From a checkpoint of a small transformer trained on Wikipedia: rotary positions.
Each number is 50 + 10 x the weight over its row's rms, rounded and kept within 0 to 99. Layers, rows and columns count from 0. The size before them is the row's rms in percent of the matrix's.

# layer 11 MLP gate, 192x64, rms 0.136, rows 0-21, columns 0-63
115:44 57 58 55 46 34 51 34 39 53 58 59 57 57 39 55 48 68 59 74 60 64 38 43 55 39 36 56 56 46 46 54 49 46 41 56 71 52 29 44 58 51 46 42 47 61 37 55 43 53 47 38 44 34 41 51 47 42 37 69 40 58 65 59
102:63 62 39 59 60 54 61 50 50 81 59 42 56 51 48 41 56 36 59 70 41 44 44 48 29 58 48 46 66 39 43 51 60 33 52 32 51 46 46 41 38 40 40 54 41 39 58 61 35 49 49 45 56 43 38 52 68 58 50 59 59 50 45 50
094:54 63 49 51 65 61 54 63 62 39 50 46 53 53 38 60 54 76 60 29 43 47 42 52 42 59 40 44 39 37 50 17 60 31 54 57 52 58 62 57 55 59 41 56 55 47 52 56 61 60 43 61 49 46 43 48 58 59 50 46 40 50 50 33
090:46 49 51 70 55 43 39 64 53 41 43 40 48 47 31 49 46 53 60 42 54 45 31 47 48 59 64 57 54 45 30 52 41 49 44 45 47 42 44 23 53 64 62 33 44 75 51 47 45 41 54 47 50 50 78 42 48 51 51 49 61 61 54 57
095:50 59 63 63 39 46 48 61 53 38 43 57 44 50 45 35 45 52 57 54 43 38 51 40 65 45 30 55 36 47 36 55 36 65 58 56 54 42 53 34 54 49 68 49 41 45 56 52 30 40 40 51 33 54 47 62 71 45 51 55 69 65 63 43
110:55 37 60 33 51 46 41 47 72 72 59 44 36 47 45 52 46 38 48 58 52 41 63 67 62 44 53 42 46 60 48 40 63 55 42 47 58 33 26 53 43 27 46 51 51 61 41 62 41 59 58 58 48 55 47 49 40 58 65 60 47 59 45 57
089:38 47 65 46 53 50 43 45 67 61 63 35 45 53 67 42 75 46 34 41 55 62 53 39 50 61 46 49 45 63 47 43 40 67 36 64 53 51 52 53 45 45 40 39 59 54 60 26 51 46 36 56 44 36 34 56 47 51 46 48 48 65 51 63
085:39 69 45 41 51 30 65 38 57 54 54 47 55 59 63 58 55 58 67 54 44 49 42 48 55 45 23 72 53 42 44 54 40 36 67 41 49 41 56 37 49 55 60 43 65 52 44 47 45 63 49 50 46 42 44 31 69 51 39 61 49 44 46 50
104:54 40 60 61 42 50 55 62 59 55 57 47 59 33 44 35 45 63 47 43 49 59 52 66 32 42 61 46 45 44 57 51 39 58 36 49 47 75 46 45 42 53 31 45 72 44 46 40 41 55 58 55 55 40 55 50 33 60 53 46 60 35 38 70
095:47 55 62 53 28 40 41 43 60 82 63 55 45 61 53 66 57 59 55 44 64 36 29 41 56 56 38 49 56 56 52 30 48 49 57 53 54 57 40 37 36 48 56 44 52 70 58 46 48 53 45 51 50 44 48 69 53 57 50 35 60 56 46 48
094:45 35 38 44 51 49 35 63 46 32 53 47 57 38 34 44 51 55 43 51 38 50 28 69 50 68 60 28 48 50 57 57 56 50 56 41 62 51 49 59 35 57 45 52 59 44 56 51 56 63 40 51 38 41 52 46 41 45 61 61 53 73 53 69
108:58 54 73 43 30 40 46 53 60 47 34 35 40 45 61 52 49 51 55 63 51 48 49 61 58 53 43 50 40 58 47 35 61 56 40 24 39 53 53 45 49 54 55 37 68 50 54 38 60 24 66 50 55 42 57 46 57 46 34 37 45 54 44 58
097:47 65 45 52 33 59 64 67 51 57 56 70 59 60 46 51 63 41 53 61 42 59 45 55 44 45 35 57 32 58 40 51 38 38 35 61 52 46 46 51 45 39 47 36 61 51 63 50 28 39 76 53 42 47 51 34 59 44 42 52 44 43 58 47
113:32 41 51 48 43 49 36 44 60 66 34 36 49 59 32 58 65 57 58 52 45 48 56 49 51 65 58 72 36 63 46 36 53 72 39 54 51 45 54 51 60 55 45 51 43 55 62 43 58 48 45 64 41 36 39 51 43 64 66 48 59 42 35 44
103:37 56 55 48 55 58 49 47 48 44 30 68 54 47 35 45 45 64 52 75 59 65 27 51 70 56 38 59 47 58 63 46 37 56 48 53 50 43 53 51 67 63 54 62 49 49 35 50 34 44 52 37 32 46 49 58 58 37 63 49 54 53 44 53
106:53 40 38 47 56 66 56 59 56 56 43 39 37 60 40 43 51 55 64 50 51 51 49 59 31 31 56 50 46 59 70 59 39 66 46 62 62 68 45 51 47 45 35 60 57 45 38 55 30 58 59 38 51 63 61 55 32 58 48 61 61 39 48 54
096:60 65 56 47 40 44 61 61 44 55 32 50 62 64 60 52 63 63 47 46 55 45 47 52 60 39 56 42 68 48 54 44 55 34 32 45 37 55 43 49 65 52 42 52 45 56 31 31 52 48 56 40 32 48 53 73 46 59 37 63 33 50 52 55
111:52 70 43 51 57 51 51 63 53 51 50 48 66 40 41 74 59 54 41 58 57 61 38 42 43 72 53 65 37 49 62 38 43 50 41 70 31 55 53 51 58 46 50 49 53 41 43 48 57 50 43 56 34 47 47 32 43 34 41 64 37 37 46 41
097:51 54 57 65 53 36 69 50 54 35 66 49 57 45 43 46 56 54 43 48 47 46 35 47 37 40 45 52 71 52 33 33 66 45 49 47 49 49 59 39 43 38 76 42 54 40 45 59 55 49 53 53 74 63 44 51 42 54 42 69 37 49 53 50
092:42 49 69 59 44 36 30 44 48 47 54 55 46 43 52 46 56 70 53 44 48 54 49 48 57 34 46 44 50 63 44 20 52 60 38 42 52 37 63 55 44 47 55 39 30 59 56 48 61 62 59 60 51 55 45 67 34 57 50 39 57 63 65 46
087:54 49 50 65 57 55 47 46 51 46 58 28 44 39 34 48 59 49 46 31 58 53 60 55 54 43 61 43 36 62 58 48 29 52 58 55 61 59 60 71 68 60 45 56 55 41 39 46 58 44 32 51 35 51 44 58 36 41 57 36 63 55 46 66
102:50 58 39 42 40 42 36 42 59 59 41 44 29 58 47 42 59 74 52 58 57 61 50 56 42 55 52 50 54 46 54 38 50 55 55 42 49 45 43 43 46 32 69 21 56 45 47 60 59 62 68 56 43 56 48 56 30 57 63 62 50 37 60 45